Weights of a small GPT-style language model, trained from scratch on English Wikipedia: LayerNorm before each block, rotary positions.
Each number is 50 + 10 x the weight over its row's rms, rounded and kept within 0 to 99. Layers, rows and columns count from 0. The size before them is the row's rms in percent of the matrix's.

# layer 9 attention output, 160x160, rms 0.0881, rows 122-159, columns 0-159
088:56 60 62 40 56 57 47 48 42 45 56 47 51 50 32 58 28 42 64 50 57 53 44 47 71 51 43 55 49 58 61 46 35 39 42 53 52 33 54 55 61 69 47 58 40 62 70 28 44 65 84 44 43 39 26 46 29 51 65 42 27 83 48 14 61 42 47 59 44 38 48 66 53 40 65 56 45 48 53 53 40 50 59 46 44 57 42 54 39 48 50 52 35 55 56 35 54 45 44 52 45 47 49 47 45 44 54 50 59 50 46 51 53 44 64 49 59 52 58 46 49 43 43 40 40 53 45 44 52 47 43 53 48 49 50 50 53 62 46 68 47 57 45 52 62 68 55 54 42 46 48 39 65 61 49 58 47 57 46 46
091:49 58 33 35 42 40 49 42 58 47 47 52 50 38 52 49 49 55 43 54 51 57 46 55 58 53 50 60 56 45 51 53 55 48 68 93 53 53 85 68 64 54 67 61 54 22 29 42 42 68 37 47 42 40 34 15 70 42 46 70 38 51 46 36 44 40 44 57 43 49 56 64 52 41 46 48 54 55 46 49 40 56 48 51 52 59 43 59 54 55 53 41 48 60 63 57 42 49 51 42 60 49 49 57 57 43 52 34 50 46 55 55 47 47 52 47 53 54 45 45 56 51 66 58 54 59 38 50 57 41 41 60 53 45 50 65 45 62 47 43 50 42 36 31 46 50 59 60 51 26 57 41 45 55 52 45 51 60 54 55
107:52 59 47 70 49 52 47 42 49 51 42 48 45 60 53 52 44 55 39 42 40 34 44 49 49 50 48 41 42 58 52 62 06 29 46 57 11 41 59 42 64 24 45 43 59 66 67 17 58 46 38 52 43 49 58 30 41 44 48 49 68 11 75 47 57 57 43 51 47 55 47 43 49 50 45 47 51 35 60 57 47 53 42 44 40 54 42 48 46 46 55 52 49 55 44 52 44 40 50 50 52 43 54 45 55 50 54 50 46 48 56 50 48 58 50 51 68 58 64 42 66 55 47 38 52 39 58 45 45 45 57 55 55 42 50 50 42 39 47 54 57 59 48 49 51 47 58 64 56 63 40 51 51 51 55 52 50 51 44 47
167:37 40 46 34 42 71 46 42 47 55 54 42 48 58 61 46 50 36 49 47 44 53 42 60 54 57 48 47 40 34 44 46 52 48 55 64 46 53 54 49 56 41 67 62 62 43 39 55 60 53 42 43 48 31 42 32 60 55 52 50 63 56 45 65 52 50 47 51 38 58 47 44 49 41 34 48 40 53 50 44 38 52 49 60 53 58 46 64 46 54 46 36 65 47 48 49 38 61 57 41 40 55 50 70 54 46 27 61 65 61 53 82 35 39 53 53 21 36 28 35 32 39 48 66 26 71 35 77 48 50 54 40 56 58 58 58 52 63 53 52 44 46 54 53 41 51 38 54 47 40 58 52 58 52 51 58 62 43 48 57
090:46 43 46 55 50 61 48 58 52 50 41 34 38 55 52 38 39 42 56 44 49 50 42 53 53 38 44 42 47 59 54 53 14 81 73 22 50 78 42 54 16 55 34 52 70 35 48 45 47 26 71 49 19 53 46 63 54 27 45 37 39 48 59 59 57 50 51 44 51 44 56 47 54 46 46 47 54 46 43 55 48 59 50 46 42 51 50 59 44 53 54 49 65 54 58 52 45 61 52 54 53 62 59 57 46 54 54 46 43 61 47 56 48 39 48 50 49 56 45 46 52 46 51 46 55 41 48 51 60 57 51 41 55 49 63 68 73 52 56 51 51 54 52 59 57 42 67 55 56 46 41 40 55 62 53 40 65 42 57 51
095:63 42 44 42 56 51 55 51 48 56 54 53 49 66 45 60 60 42 49 48 47 46 54 64 38 47 51 45 43 67 42 51 62 58 69 61 34 63 44 21 66 61 77 66 49 38 47 67 68 22 64 30 45 50 37 43 39 37 49 39 56 64 42 75 47 63 34 41 43 39 51 44 45 54 45 53 35 60 68 49 51 54 51 41 65 37 46 46 64 48 50 42 41 37 51 66 56 42 47 55 61 54 40 41 52 46 67 41 50 52 47 41 57 42 46 45 60 46 56 54 40 45 57 29 54 42 57 39 44 57 47 34 50 33 54 50 39 44 49 41 35 50 47 47 56 55 48 51 49 42 47 54 60 41 42 41 55 51 29 55
106:42 52 32 45 50 52 52 52 51 51 32 65 41 52 55 45 57 46 52 41 41 45 59 48 52 35 60 54 45 57 48 49 70 62 59 55 49 38 82 48 73 39 46 61 52 55 28 87 50 57 30 55 45 18 36 34 52 69 45 51 45 72 27 67 40 52 33 56 41 51 59 52 45 49 34 46 53 52 65 56 52 52 40 46 68 51 46 62 66 60 48 39 45 30 46 58 45 58 37 35 49 52 53 50 50 53 61 55 59 46 48 38 42 43 51 36 50 53 42 54 54 51 55 51 49 55 49 47 60 64 47 45 66 37 55 51 51 45 53 46 62 52 47 51 51 49 53 44 54 43 50 49 64 43 52 58 62 50 36 59
098:60 44 44 56 53 49 48 49 54 46 54 55 44 43 55 54 42 54 49 42 59 57 49 39 45 49 56 50 60 61 50 45 71 31 88 72 28 34 53 52 63 49 53 43 48 33 69 56 00 64 45 45 39 22 71 47 64 42 47 30 35 47 67 48 65 51 45 51 71 51 49 44 60 49 48 50 45 38 56 47 56 36 47 39 40 61 47 49 44 45 59 51 46 54 39 53 64 44 65 55 48 48 51 49 43 54 47 52 53 46 54 41 51 56 51 54 61 49 46 48 60 53 44 52 53 50 43 42 47 54 48 47 50 52 47 56 34 37 54 52 62 54 50 57 51 55 38 51 48 35 35 53 51 41 61 48 59 52 45 59
091:51 56 45 57 50 41 51 47 43 42 58 67 45 64 47 41 41 56 47 51 54 46 60 54 45 46 52 44 55 47 52 50 53 49 43 47 54 35 59 67 39 66 27 35 79 20 51 35 68 64 65 40 74 51 17 32 56 24 58 47 40 56 40 37 48 41 43 58 28 50 55 61 49 55 57 55 37 57 46 58 33 51 46 60 58 56 57 41 51 54 48 43 42 45 42 46 47 45 45 45 37 56 54 51 40 51 40 58 44 42 63 50 52 41 51 51 47 68 42 56 48 58 43 51 34 53 53 54 59 54 47 53 43 60 58 41 62 36 61 66 50 51 48 58 53 46 46 58 49 65 63 41 67 59 57 65 50 50 27 50
082:39 44 43 45 58 50 56 57 56 58 46 55 55 42 65 55 51 56 63 33 53 54 77 61 49 50 58 52 56 34 43 61 45 63 57 33 74 34 44 59 59 43 52 77 45 64 28 51 65 13 62 45 31 50 72 50 63 56 42 59 51 78 59 53 68 63 53 42 58 67 49 53 58 50 39 43 47 45 52 53 51 52 49 53 40 61 60 47 51 61 51 56 60 38 34 61 59 60 44 50 47 57 58 51 54 41 47 30 65 51 55 50 51 46 37 48 55 54 48 53 53 43 53 38 57 60 46 51 47 50 58 52 37 52 56 45 29 60 45 39 52 49 62 40 52 52 48 56 52 49 56 60 50 26 54 51 58 59 40 42
102:60 64 46 54 38 50 51 61 48 50 48 52 60 47 40 42 25 66 57 51 46 45 58 59 43 36 46 65 53 67 51 52 33 44 80 52 29 48 51 60 62 26 51 55 57 69 84 43 55 54 71 83 45 45 56 60 32 34 49 36 35 32 40 48 47 43 55 53 51 39 67 51 44 54 54 34 58 56 50 41 53 36 30 43 52 52 32 44 58 54 35 39 56 52 45 38 32 42 47 44 50 50 57 50 59 40 55 49 51 51 42 45 50 47 54 61 54 47 51 52 62 51 47 59 52 53 53 53 64 41 51 56 63 37 41 45 54 48 45 53 52 39 48 62 48 50 55 49 62 56 36 48 63 58 48 58 60 38 60 50
084:53 57 59 47 45 55 40 52 53 57 62 53 42 47 47 35 61 49 45 57 49 56 63 48 58 61 42 44 38 51 66 64 63 45 24 45 51 64 31 51 44 28 39 39 71 48 64 32 55 59 60 58 21 42 38 56 34 58 59 63 36 94 59 48 66 68 51 49 54 58 54 68 60 48 44 72 47 47 47 52 40 57 51 45 44 50 50 42 34 59 47 48 48 48 46 50 46 56 61 45 55 54 54 63 45 43 51 43 40 72 47 56 50 42 46 53 51 50 38 45 45 45 56 55 53 62 48 46 48 45 49 44 62 52 59 59 65 64 39 57 55 47 60 51 55 37 62 38 38 50 52 50 47 50 35 49 47 41 30 57
074:50 51 51 38 48 57 51 29 46 53 74 43 56 60 64 37 50 55 36 49 46 53 35 27 31 46 37 50 61 44 45 45 30 63 47 46 59 36 79 62 60 56 60 49 52 64 67 32 78 57 58 78 73 40 37 46 57 55 57 56 33 20 46 54 48 39 40 43 46 49 49 46 47 37 49 54 49 58 51 29 45 46 52 51 45 59 47 47 51 40 57 39 41 62 53 41 48 54 47 49 61 56 50 48 56 51 41 43 48 39 55 51 58 49 46 58 45 59 55 55 55 43 63 49 62 58 51 54 54 56 53 52 54 44 60 57 59 47 51 60 65 54 31 44 43 55 49 62 40 43 49 48 65 77 49 54 62 61 47 52
108:55 49 44 59 45 31 51 61 53 58 43 50 56 53 52 54 51 34 59 46 55 57 56 48 37 36 55 53 37 46 53 67 55 42 35 49 71 57 48 51 85 45 39 68 48 43 65 40 47 65 63 38 33 48 15 53 52 28 49 72 69 73 59 68 53 51 38 42 47 49 51 45 45 54 46 52 44 58 63 58 58 51 50 47 56 40 56 43 73 45 55 51 35 35 42 60 62 47 48 55 52 47 35 40 57 53 62 54 39 47 50 29 58 58 44 41 61 54 58 56 58 53 53 38 52 40 59 39 56 48 37 51 47 45 38 38 39 55 43 49 30 44 56 44 52 46 40 55 57 66 48 57 37 48 56 44 44 53 56 52
088:48 52 56 58 52 60 43 51 52 58 57 65 53 58 54 52 50 47 49 53 50 49 48 62 57 52 51 36 48 51 50 55 59 52 62 57 35 66 45 48 20 46 62 33 70 43 76 67 80 40 47 56 96 52 47 40 44 71 72 26 32 45 39 32 47 48 53 53 51 61 52 55 63 42 37 52 47 32 54 46 44 50 41 49 65 43 40 65 43 44 42 50 59 51 60 53 46 49 51 51 58 55 53 45 65 46 46 48 50 41 58 40 48 52 48 41 60 54 39 50 56 41 53 52 49 55 37 47 54 46 34 54 47 45 47 51 53 47 46 57 49 38 62 64 36 54 40 49 54 59 68 56 61 31 44 46 57 52 49 49
102:51 49 49 61 48 50 57 45 56 46 51 56 41 61 65 53 41 46 44 46 57 48 44 50 40 62 47 39 49 61 69 60 45 50 23 23 58 21 51 44 57 79 56 48 73 84 51 38 40 36 54 63 38 26 64 72 44 53 20 34 57 41 48 50 52 48 53 47 55 39 46 47 53 55 51 62 44 52 50 52 44 46 38 53 52 43 37 44 56 66 50 55 60 51 43 42 57 59 54 57 54 55 65 57 45 45 59 47 53 56 50 57 44 35 50 59 49 38 50 60 47 41 51 65 59 55 39 44 46 40 67 31 65 50 41 56 45 52 53 56 46 51 50 59 45 35 41 50 67 51 51 55 53 53 54 42 64 42 48 40
105:58 56 42 46 52 54 50 52 38 64 46 56 52 59 54 54 38 52 49 40 35 37 50 46 56 40 53 52 52 60 52 56 31 57 29 51 67 37 28 62 45 07 40 50 51 18 54 25 60 56 50 60 30 40 70 76 71 42 31 55 58 55 68 55 68 61 50 48 64 52 45 49 44 70 40 42 52 43 48 41 62 55 39 41 51 45 55 55 50 43 60 53 58 33 34 53 52 53 54 49 38 55 41 51 58 53 33 51 56 44 53 48 34 57 51 35 55 52 56 61 44 42 41 48 47 53 50 59 53 36 50 39 52 51 43 56 46 42 62 44 45 49 54 60 51 56 48 52 51 59 58 49 50 40 60 48 55 48 53 54
110:48 55 48 57 36 57 40 45 46 64 57 54 53 64 47 57 42 52 46 48 53 60 55 58 56 51 63 51 43 54 59 60 43 35 23 70 41 60 59 47 67 12 27 49 31 63 56 39 42 65 66 54 63 82 34 39 41 92 62 48 27 23 59 43 53 48 53 56 42 44 48 51 48 59 46 48 52 50 60 47 43 52 50 39 72 55 41 49 63 55 50 42 47 44 45 44 35 57 44 38 54 45 46 45 55 46 59 43 43 44 52 49 53 40 51 52 51 59 53 46 50 50 59 47 51 62 49 53 42 48 47 44 58 55 49 54 44 63 49 36 50 49 39 57 45 58 45 40 52 46 48 53 37 54 55 50 46 51 51 42
102:54 49 52 48 51 51 37 58 52 53 44 58 44 42 55 59 62 44 54 54 63 58 51 49 58 48 51 48 51 43 37 50 56 57 26 44 82 45 54 29 53 41 26 38 56 16 32 39 79 34 57 22 38 54 27 41 80 46 58 54 57 67 34 83 54 53 46 52 53 49 52 48 59 44 49 52 47 44 35 50 61 47 51 42 58 50 49 63 42 52 49 51 49 44 41 61 53 48 42 50 50 55 42 40 40 51 49 48 49 44 51 45 51 64 42 31 51 49 45 50 34 58 45 47 49 49 56 42 47 51 50 52 42 52 57 59 46 47 29 38 39 52 48 43 55 34 49 50 55 46 60 57 37 41 55 51 45 39 49 39
092:65 51 70 50 63 46 57 50 50 41 41 39 62 52 45 53 48 57 53 51 49 47 41 50 55 48 49 68 46 40 52 35 51 49 52 64 37 61 23 59 68 18 56 51 79 45 47 39 69 45 28 41 04 42 56 64 44 54 32 44 43 76 53 58 55 32 48 55 44 43 54 48 47 65 43 49 58 50 48 42 47 37 51 46 53 56 38 55 64 57 53 69 41 48 57 46 46 47 56 41 62 43 46 50 50 55 58 52 56 46 43 56 47 49 56 46 52 57 51 44 60 48 53 61 51 40 54 44 55 54 39 57 60 53 39 45 61 55 58 60 52 52 45 51 34 64 49 51 54 71 40 53 43 60 39 40 38 55 49 52
099:52 55 52 60 61 36 68 48 50 52 41 58 64 49 42 47 53 55 48 50 31 50 43 53 48 48 49 50 41 56 55 55 29 44 31 36 60 21 48 56 42 37 55 54 79 73 64 41 59 21 26 64 60 42 84 76 51 75 23 40 67 37 48 51 53 47 61 53 35 48 42 57 43 56 48 45 63 42 46 49 41 54 45 51 43 55 55 50 45 57 45 40 57 50 49 51 40 55 45 55 44 50 52 49 48 51 45 51 51 49 53 54 54 39 46 43 51 50 61 47 63 51 50 58 51 61 43 56 36 61 62 50 35 48 50 63 50 50 41 69 57 58 45 55 61 46 51 47 48 57 46 38 50 52 66 57 52 41 48 48
117:61 45 45 62 57 42 56 56 47 54 52 55 48 59 49 58 49 38 71 46 63 42 63 54 52 49 50 56 53 56 54 58 48 52 26 30 70 51 10 34 63 64 40 80 28 68 44 53 45 38 69 46 39 43 34 61 64 60 62 40 56 69 58 48 41 59 35 46 51 59 37 48 51 58 45 46 49 51 56 52 57 55 47 38 69 37 56 43 67 39 60 57 41 29 45 57 60 41 56 50 63 43 50 45 50 54 59 50 36 57 40 38 56 72 54 53 54 49 61 52 49 49 43 38 55 46 49 39 41 43 55 44 57 52 55 44 42 49 50 38 35 57 55 50 56 43 37 52 49 53 56 61 59 57 55 63 49 50 53 49
126:35 58 41 44 37 52 50 46 59 41 57 49 45 59 53 47 60 53 38 44 50 45 40 43 55 44 35 57 47 54 51 44 29 75 47 55 67 32 27 48 40 54 77 73 46 42 25 54 49 55 33 43 31 46 78 69 73 46 14 19 70 53 36 62 58 47 55 50 48 58 45 41 54 44 45 64 59 39 41 42 46 41 57 52 45 47 49 62 50 52 53 50 55 62 56 46 35 61 51 50 51 46 65 60 49 48 45 39 55 49 59 59 43 34 47 60 39 46 39 45 50 45 60 62 46 60 40 58 47 52 57 49 44 38 47 53 61 42 48 47 48 47 53 51 47 49 47 52 49 47 47 44 57 57 50 52 57 55 50 51
123:69 59 55 57 54 34 46 52 51 40 58 53 39 50 52 46 49 46 46 48 43 44 68 42 42 39 46 45 49 68 52 52 66 17 16 52 51 78 54 59 73 55 43 45 60 54 65 29 50 50 50 77 83 60 27 43 18 48 65 60 52 65 72 22 43 44 52 42 46 52 54 44 42 47 48 48 41 52 43 55 51 46 46 45 52 52 44 50 58 38 60 50 50 48 65 62 46 51 42 43 52 54 52 54 55 50 59 48 43 48 47 42 50 48 51 54 57 52 55 48 58 58 51 56 51 46 50 52 56 40 45 48 46 54 44 37 48 52 50 59 28 51 43 55 48 54 46 40 59 63 52 44 48 55 39 45 44 53 55 50
102:45 38 51 46 42 52 65 47 58 62 55 53 59 53 57 50 55 43 58 56 51 61 42 58 51 53 52 47 44 35 39 45 36 64 60 50 51 62 65 61 78 42 47 48 29 46 48 26 42 31 52 49 18 23 35 43 42 22 56 72 55 57 59 66 48 74 46 46 53 54 51 52 58 42 42 50 47 52 40 40 48 53 55 52 42 49 50 44 57 49 41 41 46 44 41 47 53 57 61 53 45 60 51 64 57 36 39 40 52 55 42 59 41 41 53 59 40 35 34 47 42 42 55 51 52 63 49 58 52 34 45 35 47 34 24 50 59 48 45 64 46 40 43 60 43 58 44 52 61 55 33 54 47 51 51 32 55 46 43 62
086:72 50 68 58 56 47 43 54 43 54 63 62 44 53 51 59 54 59 46 48 67 40 59 42 48 37 48 43 46 70 66 51 54 10 57 53 36 47 26 39 64 64 49 46 75 67 62 43 80 61 36 43 34 46 77 65 42 45 40 54 67 57 48 51 57 46 47 41 50 52 51 37 53 52 58 41 60 41 53 37 61 52 53 37 65 43 54 45 55 51 52 50 46 51 45 53 54 48 53 58 61 56 41 45 49 45 54 54 49 51 47 47 54 55 49 46 55 59 55 54 51 58 41 52 54 45 55 38 42 49 39 44 67 64 58 49 66 66 52 40 54 54 50 47 58 52 65 48 49 57 49 32 28 62 50 29 48 44 50 42
088:56 65 58 54 48 33 54 58 44 48 54 54 66 48 46 51 35 51 61 61 52 46 65 58 47 58 60 66 50 66 59 43 35 66 61 49 59 62 38 83 15 54 67 67 76 38 58 54 37 40 46 44 42 28 44 71 49 46 50 40 53 53 26 56 47 51 51 53 50 56 57 57 55 64 54 50 48 57 48 38 51 57 67 42 55 47 45 49 62 49 67 56 55 52 40 61 52 46 43 57 57 59 49 40 57 56 45 41 42 36 54 43 48 58 56 52 61 57 61 57 73 49 54 42 61 51 52 39 48 58 38 43 51 45 49 44 64 51 41 33 41 38 47 48 44 55 59 34 52 48 41 38 41 68 57 41 48 59 55 59
110:55 58 56 49 59 62 48 52 36 69 53 50 52 41 60 61 55 57 59 48 55 44 56 55 54 45 42 53 35 60 50 55 53 20 51 74 35 58 32 51 41 67 71 69 59 63 53 38 63 32 57 51 60 59 91 77 32 35 56 38 49 13 32 48 53 48 40 39 53 60 58 39 47 47 50 37 50 48 60 47 45 50 53 61 46 45 46 42 61 49 52 60 36 40 60 62 48 53 47 48 53 51 45 47 48 45 52 56 51 56 45 46 45 51 53 54 54 53 56 47 53 53 45 61 49 44 50 52 51 47 50 43 47 47 39 48 48 42 44 42 40 48 65 41 45 46 56 37 41 48 58 57 64 47 35 62 56 58 67 63
097:56 46 51 46 48 44 35 54 34 55 46 54 39 59 42 67 63 40 48 43 45 38 51 52 53 43 61 55 60 65 39 45 55 61 35 38 48 47 60 61 20 83 30 58 30 67 47 53 61 41 60 61 77 54 56 38 30 50 60 42 36 26 50 72 48 36 43 51 48 39 55 50 32 50 51 45 48 68 51 53 51 53 46 53 53 49 38 57 38 39 41 41 55 44 51 44 57 54 42 44 52 48 48 56 53 44 48 46 64 46 47 40 51 63 54 43 58 65 42 54 49 55 49 40 54 54 49 52 47 44 48 65 42 44 57 53 27 42 42 42 28 29 55 39 53 37 44 56 54 39 68 68 53 40 43 55 49 53 55 46
104:48 47 48 66 44 50 55 52 57 42 31 49 59 47 46 51 56 65 56 51 45 59 53 56 59 51 56 51 38 50 47 61 75 30 38 15 50 35 35 53 79 53 40 28 57 55 54 54 57 66 31 48 60 30 49 68 61 60 50 28 52 87 68 28 44 46 53 44 63 48 55 48 54 46 44 49 58 45 51 61 49 60 40 50 50 40 54 48 45 56 38 49 56 44 37 29 44 56 51 50 41 45 65 61 53 53 53 54 39 54 47 54 45 47 47 57 57 47 45 45 50 49 57 58 57 49 39 50 67 57 43 44 55 49 49 29 44 54 58 57 64 46 65 62 36 53 56 53 49 41 34 47 55 47 52 57 58 41 40 46
109:50 54 56 57 55 42 47 45 46 53 54 55 56 46 52 50 47 56 52 51 49 46 60 39 47 46 53 43 62 43 55 49 37 64 25 51 62 27 49 45 36 80 60 22 00 49 39 55 24 73 73 68 58 69 52 55 55 39 45 62 51 45 78 19 49 53 65 47 52 44 59 64 51 49 45 49 55 55 48 63 52 44 52 50 30 53 46 47 38 52 50 65 51 52 54 43 53 47 55 50 51 50 59 49 64 48 46 51 55 48 58 50 53 53 46 58 52 46 54 61 44 47 42 57 40 51 45 57 59 55 47 38 57 54 46 51 56 46 55 46 50 56 38 49 51 60 60 52 56 49 55 42 55 49 65 50 49 52 54 39
120:51 44 44 52 51 42 55 49 52 30 35 49 42 41 44 43 45 60 50 60 54 46 43 47 49 52 55 49 45 33 54 46 43 63 74 97 21 51 31 48 87 26 40 19 40 47 54 39 62 57 57 53 51 60 45 36 54 68 74 64 21 48 59 28 37 47 44 47 59 49 42 48 48 44 60 62 56 47 42 49 46 45 46 46 48 36 52 49 52 53 52 45 38 54 59 50 49 49 57 48 43 46 50 46 50 40 52 62 43 57 56 50 59 56 54 46 43 44 54 45 48 56 41 55 47 43 54 35 45 47 41 50 44 53 49 57 55 48 41 42 47 42 53 45 41 49 62 47 49 49 42 41 51 58 49 37 49 54 59 52
102:40 71 52 50 40 35 44 61 48 71 54 76 66 34 40 59 64 61 48 47 47 50 67 60 45 39 58 59 41 39 40 55 34 50 31 59 54 36 45 44 56 27 46 41 35 43 46 43 44 47 54 64 37 34 67 66 62 42 60 40 59 32 50 58 39 48 63 58 49 46 56 46 44 52 30 54 53 58 51 41 37 57 48 72 57 54 56 61 61 62 53 38 50 33 56 55 52 67 53 42 59 53 58 59 56 50 36 56 60 43 43 52 48 49 50 52 43 43 38 48 45 41 66 57 48 61 52 78 45 50 31 55 52 56 45 57 37 62 45 45 44 50 46 41 43 55 47 43 53 64 59 48 49 46 57 34 44 63 32 60
096:47 53 58 39 48 53 46 56 58 52 49 62 59 45 40 56 60 40 50 53 51 50 46 55 55 51 51 42 50 39 44 52 54 59 45 61 24 22 42 20 49 57 70 15 64 65 50 42 77 30 72 44 42 59 49 56 67 74 63 54 59 36 38 72 39 65 45 42 54 56 53 45 45 54 47 43 49 46 37 51 53 68 42 55 50 50 49 51 44 57 31 49 47 45 51 63 58 48 65 55 57 48 48 34 52 48 53 53 42 51 52 40 61 59 45 42 55 46 51 55 53 46 42 54 49 50 50 44 57 66 56 63 37 55 63 58 35 43 39 44 47 50 51 46 66 44 50 51 55 45 68 60 56 39 51 64 61 51 35 41
139:52 39 51 58 59 50 51 42 43 57 45 56 48 58 53 59 60 42 67 44 49 47 60 63 45 54 53 37 39 42 38 53 54 34 46 43 52 38 52 41 39 52 45 60 68 63 54 48 76 47 55 48 59 44 69 47 55 59 35 46 69 52 41 58 53 50 58 47 43 45 54 55 55 43 49 37 40 54 41 50 44 48 49 72 41 58 51 56 41 59 39 42 59 53 42 49 47 60 64 46 33 65 49 68 48 50 24 57 70 62 48 72 37 43 47 51 22 27 33 38 31 41 47 62 26 68 35 76 41 52 53 36 52 46 57 56 58 58 63 56 48 49 44 46 46 48 37 47 53 53 57 57 47 54 51 65 47 36 48 54
100:54 44 50 41 49 50 42 48 50 57 61 54 40 59 75 48 59 44 41 49 53 53 60 49 49 59 62 44 77 44 51 36 44 40 19 39 75 61 64 42 44 49 60 37 27 39 30 54 47 27 51 17 26 57 25 47 52 60 62 55 57 76 51 37 42 54 43 48 44 43 38 53 56 50 41 49 41 48 50 42 44 50 48 41 35 37 43 53 48 51 41 42 42 47 52 64 50 39 49 45 48 50 41 43 52 49 47 62 37 62 51 50 51 61 50 51 30 43 50 41 40 54 50 51 41 44 52 47 54 55 63 47 60 60 50 60 62 62 37 45 45 53 44 43 50 29 59 43 62 50 49 55 51 49 63 46 48 37 59 45
089:50 58 52 44 46 61 51 52 62 45 48 54 39 40 44 54 63 59 36 49 40 55 51 43 50 46 50 50 39 52 49 46 47 52 60 63 41 38 40 58 67 54 27 00 50 27 50 30 59 61 60 55 63 47 50 54 61 71 35 63 32 57 67 57 65 60 47 51 58 47 59 52 54 51 42 31 60 55 52 56 37 53 54 63 33 56 56 52 37 51 46 50 50 52 46 55 42 44 49 57 57 53 56 57 30 54 45 52 44 45 57 55 49 58 52 33 50 54 50 46 34 51 44 60 53 54 45 55 34 58 61 35 41 52 57 62 52 39 54 38 47 55 56 49 57 34 48 40 47 53 54 60 55 33 52 61 48 45 61 54
083:35 57 42 39 47 65 40 45 66 55 55 40 47 44 58 43 43 61 61 53 60 69 54 48 58 40 49 43 46 51 38 60 49 41 61 71 33 51 79 69 56 81 57 43 65 31 49 64 36 64 52 45 52 66 27 22 19 51 48 55 67 63 30 47 44 59 24 62 54 64 40 52 48 46 44 55 50 54 45 37 48 60 50 50 50 57 70 51 52 39 46 51 47 51 58 63 48 46 33 45 54 55 56 48 44 60 53 51 53 40 59 51 48 54 51 58 40 43 45 44 41 44 60 49 40 57 53 49 43 47 41 43 45 50 43 53 49 43 44 37 50 54 60 64 49 59 48 35 46 51 44 53 40 41 51 57 63 49 54 50